python train.py --n_layer=25 --rope_base=1240.0 --rope_fraction=0.5 --tie_embeddings=false --init_std_qkv=0.0238 --beta2=0.99 --schedule="wsd" --dataset="wikipedia_en"
Each number is 128 + 32 x the weight over its row's rms, rounded and kept within 0 to 255. Layers, rows and columns count from 0. Numbers have three digits each. The size before them is the row's rms in percent of the matrix's.

# layer 4 attention output (transposed), 384x384, rms 0.0674, rows 307-340, columns 0-95
098:136101033141120057150120124152058122096107098086143115160123143108145136104184128081078136158138164059131163099072180116120158110204080154135161115151151128101169100142100066158161100136075122197102132070098146155170196087186117133137177136129153162154093166119103078154064126118147131142
113:108130127182106087183092112089144132123100161136114121134181098168122205136111117116154160132167092132140107178136107129074149157000129133101142150099128086130179090046122147061152062071148115101112142107124166105149123153131130161125091075139108150128132150167097163118180120164131128167
089:157089103145115109055138089117148203124181124110145151116103111131125083118168161114102054117150105137105135122102123133173110123228049139151124067169086135085113138161130095178135184192097125127117143128120121136135139111141130152159147183111141187162101128123150116117071141144109139101
112:088142116138121108088134087177090130175094056114116151106097157078170077115082124110142124165072153129091164148170146172162183103168149131141087147175094126091089127211122080152078133152111113095159035113123084140095108162194137150091118185147136119046159125094176073151171143110118156107
131:086145131153128107141108164131162120132114174147158203139130112062143165111125102132160042102134187171099160157134148146088155128054175182087108091126059100114148165108152089140133122084112124114102149170115135129137126149167124113104054199197106136106098135116116126122156146138182135174
111:183117090139137141138122095105161088105093123104127188170107109118115145104083156126134124149142149150139148051116112140087134101115177151147169105119139144140095146119152116104169133149099128134137092137162140144150125041034127120086166098118064072128160099043083168113138125113092118177
109:109154121131129134131117130143039158185130081051092057093157151133162094118116117115157139145105147092131148108149179103152119128155102087118130110097165096098063070159109088117156087128094176179192113066132078163121151158145093144154186142070155130118115122145144100149146156071155152133
107:114130150098146164148098159169096155169121115081103083099130149129166087133132117127162072131113105099128138102150116084149087108080167121083086183114144107166043116163144074115088142125129229119182146119152121140080125084108150118143154182150169110106099121059140165129103136074137094136
118:131092140133124109131132115122094111107148112111114102038089136120062116120115119137154145140153120074115113133149113131202112158131088154177124172094139158102134113128058145129123114155188100143123138125166133160126126115095142096111154157184176128105145127177097135139073049097116187119
086:118142117126130137174123179157110102140117116085097073110185124177119130103092124150164130116180144115116094136103125095121129075088191125130117158074158104133110064114100158126157145136126172140207121105141083116159106156118153073133162087110194077128124137157133157110129130119153129108
137:107124146148103102109138115121124105123138138179151144050103044129104148108095111105131181111150194102092110151062123166175128183124097155159150152157106145042210121108129126175156111134158053185092125164075147144146133215079107127122094117147067177117085123193070161121138069118145179113
143:151120160099132158129114176092177130103151129109101084128214148168081148143169142157158088073185112110171104137118084085095066128063106113100138100098136127180149104045119173071125149066146206139150220098152134117137115071131142127159082125113146151164118122171141183128106117191125115139
124:140162131127099151116085105131183108111116130120131073111165115120134161167181143046153127120146139093161125110089154125069149152066103143103150142176091081113165128112125169135084122030161107135139138121106101148135134151162097123111036121163131116156121120153128037125104127177140079144
097:161120138127102161089109087156079191171156114119148151134109123154116145182146140134143152130077096100103132153115137169186118143182065072157122136120109155120107155154100137135101126150133083106116155121109160126133122114141144152159142132122165138173126149128144100143077127100144140103
090:093121152123123140160138147158149090138070168167133108083142092114123170138100096128122093119164147171074101173117110138115144079075174157108126199130110102126110088158125142141135126133165112108119069187121079108114076207144149112083101125166138108088123158156119130133149102162175105119
081:156050063199124088092091081117110229113212130070120139168125072118113125154147133136106069144114145116092189100108086118188113147155053116191106127107127155076140155148139109142159187182114097132135152103100206137137113079142164154170128140125133169152096139111120135111088161110128182157
110:100110156116131174117114120148133115198085132118100152067091142113128110103076085140165070137121130180114145147180089151118109123030153168134088121158070091098082149194176077105117117105119175105157081204135083124095070198096127138100097177166091118077113108108147183116209107120126143160
116:107101171107155197178147193161095141181157147092148171120083135160134115116102111206163124109107122084130148110142107101185111118046073095106121125107172164164101141116119071105142101093133191141150167151137129124143128106129106122179164158157168095187059108104121136140104105056134136144
111:113112162091160165185148177155127115113164159128106121100159119163117144137075059197154108133105115127089136181150099077164115107064151099156134237056175119160088103139132123100113107141115138136152126127166152104131128132103166094160120094111147079065127142113157211147173148108143132134
120:089143093135076101058104074151094155145075074130089092077059171121143075129088143058104111121064129124101138118169123151138112132163095147122089105163078090063114125199140078128085087147121161094125125105115156202092111155120084144117145179146119153069133125094159136117122091112111151161
115:148114158104139180114162174169170112167201114119139164132182108123121156147155142181220113132157125126125142156148098123130091118129102104149101136119148149151096125131125165129135151109149121135111159146185115102141117092123191129125091157135094147168122086181146137149120155115132163163
101:108146175118142155072157169128178131132167109107148191137130092126116097100077121196184077072145171157107176093086061109133109126067119132153090113158112167076130163160141092145120153103037166119159168160097152138130136145134115126170092130122103144131103082122134178112149146101120143166
108:130151156113141175132123116152147098154083127129112105143134133159160162158145183156125163108150101180189087112137145126073141093073173104100131120140139090210096144131163166099098108075136160071166079110159084090098104116140109167088105075107117068182125153108115088081116122174119055133
100:111160146103144136132144123127155123070162164197125150123061143093089130197116081140092160103080123159137143124172096142129117156126098199162139123128096127097155163111129092085097077144152084090054141157115161158103092145110107120119097116141094158110168087124129130122136128129142125151
104:170144078191091075075110048093126163133107122145146150147150118123123166111137167056113182147139117100123125135085143195136207149177145140130148115151094167073175112099063155171132137139168048108116098070088130128147132152161143144113122097120131131161170145154122056139131113139136141093
125:140151100138128078136088148127103117082117128099104092152196121073114146100192132101150143110194188135148137104079164131081166123121190157123139117148129122093213121064135155117156155102113118140154118117089119131132129147179100075092099099075155117153092145131107089094101112165173103132
114:120111130133152105149143116114138150200123130159110136135163150118180117088103135127141110141127081132112076162150111089165099108161184101093077168113139108157073073160106130139120163121132170083185070108138085088112182111121168159123151132148166115057188146111144136130131164132114116096
114:124101153093118137153118125141123155118196174152130077149153121104123107171167083105098118149114102108057135132105114103185111124188114118165111190143123130084131133138121154165154168177120078147122131157070142089121136171144180112152084118155158164121113117217142109142092136135177143096
106:182128100144112124148070098088133098116082173149107122132132169095146188158193155042117128155142083149153103078128157134055154121095234141119169091129112040172142123076147138062166113110163110141143039145142084098128139125074098113071104107110116086120160118138097086112124113193177053119
110:076161198068143176113148142174114142151187109141122131075085123136092062147089086187141098071087169138108194134165087128166087142102050133183087131143098163091104136152138095138080118127124175122146167148116153171087068181170100127157111166147118186119088099105150186138139122078130173134
110:133135149100126133091109129105155143100181165164148134170111151094119111145151154093183110120121154058123171066138158141144109144200078094152113101121124176097099152118102152163116144154128083125138201120122180160134151126120080060131106148121131146141120088173167121179072118086116114161
091:160123136178109147018082049095205216115167133127130159143133128138177117149122151061151097099128112167127142105134095141119127132139102120149113114160063117115086155171142120159086165153147128085150129126115111133069122126130114122106078140083112130132121105071166095102096139135089048125
108:125092120168111100154121142092183106091110165118134111116153075125144185070078108122158083123152131118112097119088084081086107143030192140078164189099148087133154118129166160149153145111118140160134136164129169131154151112039157123115092115136096105114073085103082195113128142146114132170
111:140186165115128109096141136094208123069160161141140117125127060127095128143130108115129113093158138133110152093075133147122128171126111162127144104139096163047201165045152155130131115105132080143092191130088188147152139137079111135145073113113097168169111082163117129112117126152131155166
# layer 4 attention value, 384x384, rms 0.0665, rows 308-341, columns 0-95
114:092183157063099171157115101130255091180190094153170123105130159164119128108065158166182127136119127105135124148144199173135150142115089134090082132126134145094133133137104168109167137108093114148127143129070124114128186165104116042081118106089152102156155097147202120103155179083124112156
092:115068081150123087057132130081103219109084123169080143110152054106120171126190158100065109138162128159101081200101153131104111123165119172095113053153104153153146115149103129176140154183118093084072167095137136143149085101134136169108144117150076141092136168121108083155146145134112158136
114:044082148137127124086134108114109157083143107101093147162146147127093093168136099134131119122131101135128135097136105180130144113152093081131145146096155052080107176125131130154157119154094189125119146093147123096086208100122133203124155137111119119098085161100068105107073102106084078099
129:212117159078109131115076061054153137165086155098089053144138150149062118165163123120091138143134122111096110123126146108147052135146070130167109089087132139144132104138102121122115081158140134127139154098115135122131150080136091106085138069052132120156158208111114100089104114114087141133
116:167168200128139166163085120102136111147143138158109093178165147100101145131104164121159122108132121083123107078134136138148147098081212100204106123148106169125125107082086114101087162119145122102128117112149139124120077118114137099131123138164156140129158095132127152141115142176141136127
109:095092100135149050062175189175123095070093148108149161150105125128119080066176102121173169135134090125094139123135087112120152126109092168103123209114129093132130154175103109159195109159085170149156122125127121143175129095113135159119141198149151190059063108081168123207110115113140101111
108:159219066172133092086236135144085101080059131080135116204148149149106068100153166122140119099116111056094121066095106089105119088150157090128135126114129124124104152152129138146136115176093183166176092116121122134156107088136086111116121162136100123123088114102134096097093127169133131100
117:106110107119182148160115191188067135094146127096205137105105105124159092154139108098157160136159159151135107190123163123173155124141105141096086122174130079134098093120191159165089134153128117152122196198144146128138153170151070177191120189158075150124119079224083074115114126082173095119
086:158150102107129114160129156181151064098092135090207142162085124117114058129136125131209119138142124076118173170145153075123140152113139135143098203111135146144109148113123164117159107197082159188115096097160145099200170119094108107125085215163105145128097090147079160108131117113151087118
133:071055141066147162134021146166129131180170175108139089063102066128108168123095096077128162169120129165130086157197174121108109179084087097140087130136142114132159106111176145103062148109142071063116199149139133131128125202136146134116137121123145114154175149180093146124123171070098096197
138:206199050095131102152186088093169110151160057176134146110085149133170108122129180125150154163120115104119146158070113100164174134173180219124117107144107117174118114193116153121149129140141122203165096143138110128169100117099098073092092135148097138122099109124210097124169135088144172130
122:114092081128074095090169128078157115142109089064092088119073133124133139132142129155137169108117056120146142125108128101100185124158197124115171140109176131203153127154123127076097082070121113135081103151120081125155180086095094134066126123141117161090089135110172120128194161087088142138
104:101081101196104129064239170127063159088133143150138117122183060113152149100125125146067075097138123185133103180094122128107149117180119132056141115137139110109140127154152107194114173117124087072129177139124133164075158152087151146104126088095077171117151185126156103143177191129112130107
092:071192086098124168176085110131151126150124109081131112168120158123082087209095162139171153111122105106163130115151231147086107140119135107114135112117179137138124165108150173062164125160080200137090069126109138116125172130084095104124106124160120087172075132134067167058138125103113080178
088:173093109161118119079165117114103153069068095178108149104148108125135167089152197109058107156139183161097065201136152151147071112152135106086078114119100151146126140145118113134121194173134039083130166109168158118125101119125138146127140104162101125099167211129145081190109153142140134102
116:100205152104107120113079079093166152171155120120147116130129176154148091116114137104202155182105078058096157049128186143108136130128074094106057094130133083111126159144129159131149148162121176163145148120077113123088141180087113079053153138116135108134112140139079084094078081140121087153
118:236195179181158155166204185145064117150120151152180096159128154147120074079143175142107089093134140118124068127089146101146112102141113077111113033125096135108077119162063102243071182164141158107154150157072129155160130158200091116132163135105112141124147141179097118144106116147184118118
113:099247096136178182202155140227099081122146144135172168146111190141101052171081179169164096129105106113140154084121191139147140107119143096143136180092120150132067149143144119080149171167101141188183077149097145079149146140101094107134096172179140119197099104104163151090139077145207054100
124:080052148153070040021075104045105166072117134095117128123156142119144162095121108087133179183124140097081113148168128182112129143138089139069140159129135035091132164124177161167144099110111115108132164133136099130107120137154136162126152131121119076071168137165115064110096105133073127176
119:196197053144135149124217132118102130161132049179156130096125108163135141120143158149154089127145097177111134074052110100165109121165128178091128068113116153114102151186117156142140175188106134155165128185104140119062167117098135087118109096052130168155092178090177087093123153124136154101
103:248114166151090110092105053052110155183146131147086085070118140169055139087141114093094131195117093135093112137173073114140130169140134093140126101123096153124120080155084110163076157123168093133158180075117095123101101150109102126077134100139117124115171183103097122119112125175120167178
108:134207176139054126178233125090177120179162082136113123135145134095124113129114128192175115063116082122157197065117130109098201147139201128095177120123143125152157156082119144118173127072124190137086062098055072128121136147094119064106121093115101106113092080141148105112160145201140180114
100:106177122142113143151030095081110165147146121161121099108125139164158172132082126113106170125132119144134071142158207167112091109099115117115121094122157074153139083119155102080051115083113125109146157188123128132068107177120100140109168064143166123168191113154110124138114077132139107156
110:026005114105076112094127155122179133053132130097106150132152040068155191127111092130091130115145154156176137229159107137096163151151113111127141154157159136050146122111136118132134126130098103105082191100161118104149161109132190169145128106125092136109160162159139128139162197077083090142
128:174084118102124123128103101127181122130105130067090109109096107108122083117144100130149198113132084111181154176174082079120122140151144117155139191126179121190167108098116119069107084094171138121115101056190105135157120096080078163075121124166133155078085150084131146182162136093095118115
113:054138078137119130118214157192119119076128125096159195195166147110100094182159129139145106132122174127135144093093117133134152140127129122125107156127129148080094151141120153112255149212068165172104119083113113085181153094138150118151103159125093059118128102105148129109107180139129101080
123:040113000139173168148151121186136126102097152107127151128072096132147115136126140123103106137154098158159103133097151138090089123123128125131097133121139119149157175148167107083139138128101101094169082123182147136120169154072138112112115123185141154147104157108095164156142114136130090109
108:064169101094090105139109122111236111147130124082138098196109142061112106151137129168179153093140111093136153074115186107090155120085185149129118132136171139150184153091137151023140074124079122134091059152172117163183118081117125090090132124149155147166079085135166134154110122116136069082
109:156168139168126119086111093110054197177134119176106095060078120200142128114111164067078133160098080129092069126137149149151087132163081086109131072114126068179098119195155122162084174108145122111223156174111136164078125187112098160112164103151116143110156142154078111107089088138145140191
111:177051050218146074081158121121050156070104165095123132127099112107168176125132106129048119147142140173107081162098065105158103119147129145136123085104132140125098088160144099155036141126161087093147133181168154117109102130199134176185150162106118155122132142135131131123141124142140139107
101:047110068209001057021190098054114195096120116073066115135150111076099175155111111119097106127125093135106120124143104111099141131176162101094161102131125151101140133155136100096116151112127124131079146083079096128138078078113154124096123142103081121112112132105142132121129142153096136151
115:130180118077134152166069129152159081135097138088150089113127174140059113172102137119117121135108154087101139101130145103131114135091142111186103148111124193121156158135115152066122141170106119163131107126100130097186080092123113090110103153127160095173115135065176138094136147137118089162
111:138084100101130110113057085076133166155136155138086106073107092156111171117092082080074179133139136158137086170141113143104126143109120134168124106137113178133140052131106097109083145116146056104155186122147126139121071168108135137122108063146130169135193152124150125162149182125119161203
131:198140155173096043087089064094098160173072186118094106164118105082125137125149156108087127106110109064082116108122102099080093138142158096190148138143112125151119125126135100121103083122154140103166087107153156178158033099108147130102151125186179148126126140096098174133106027158120095120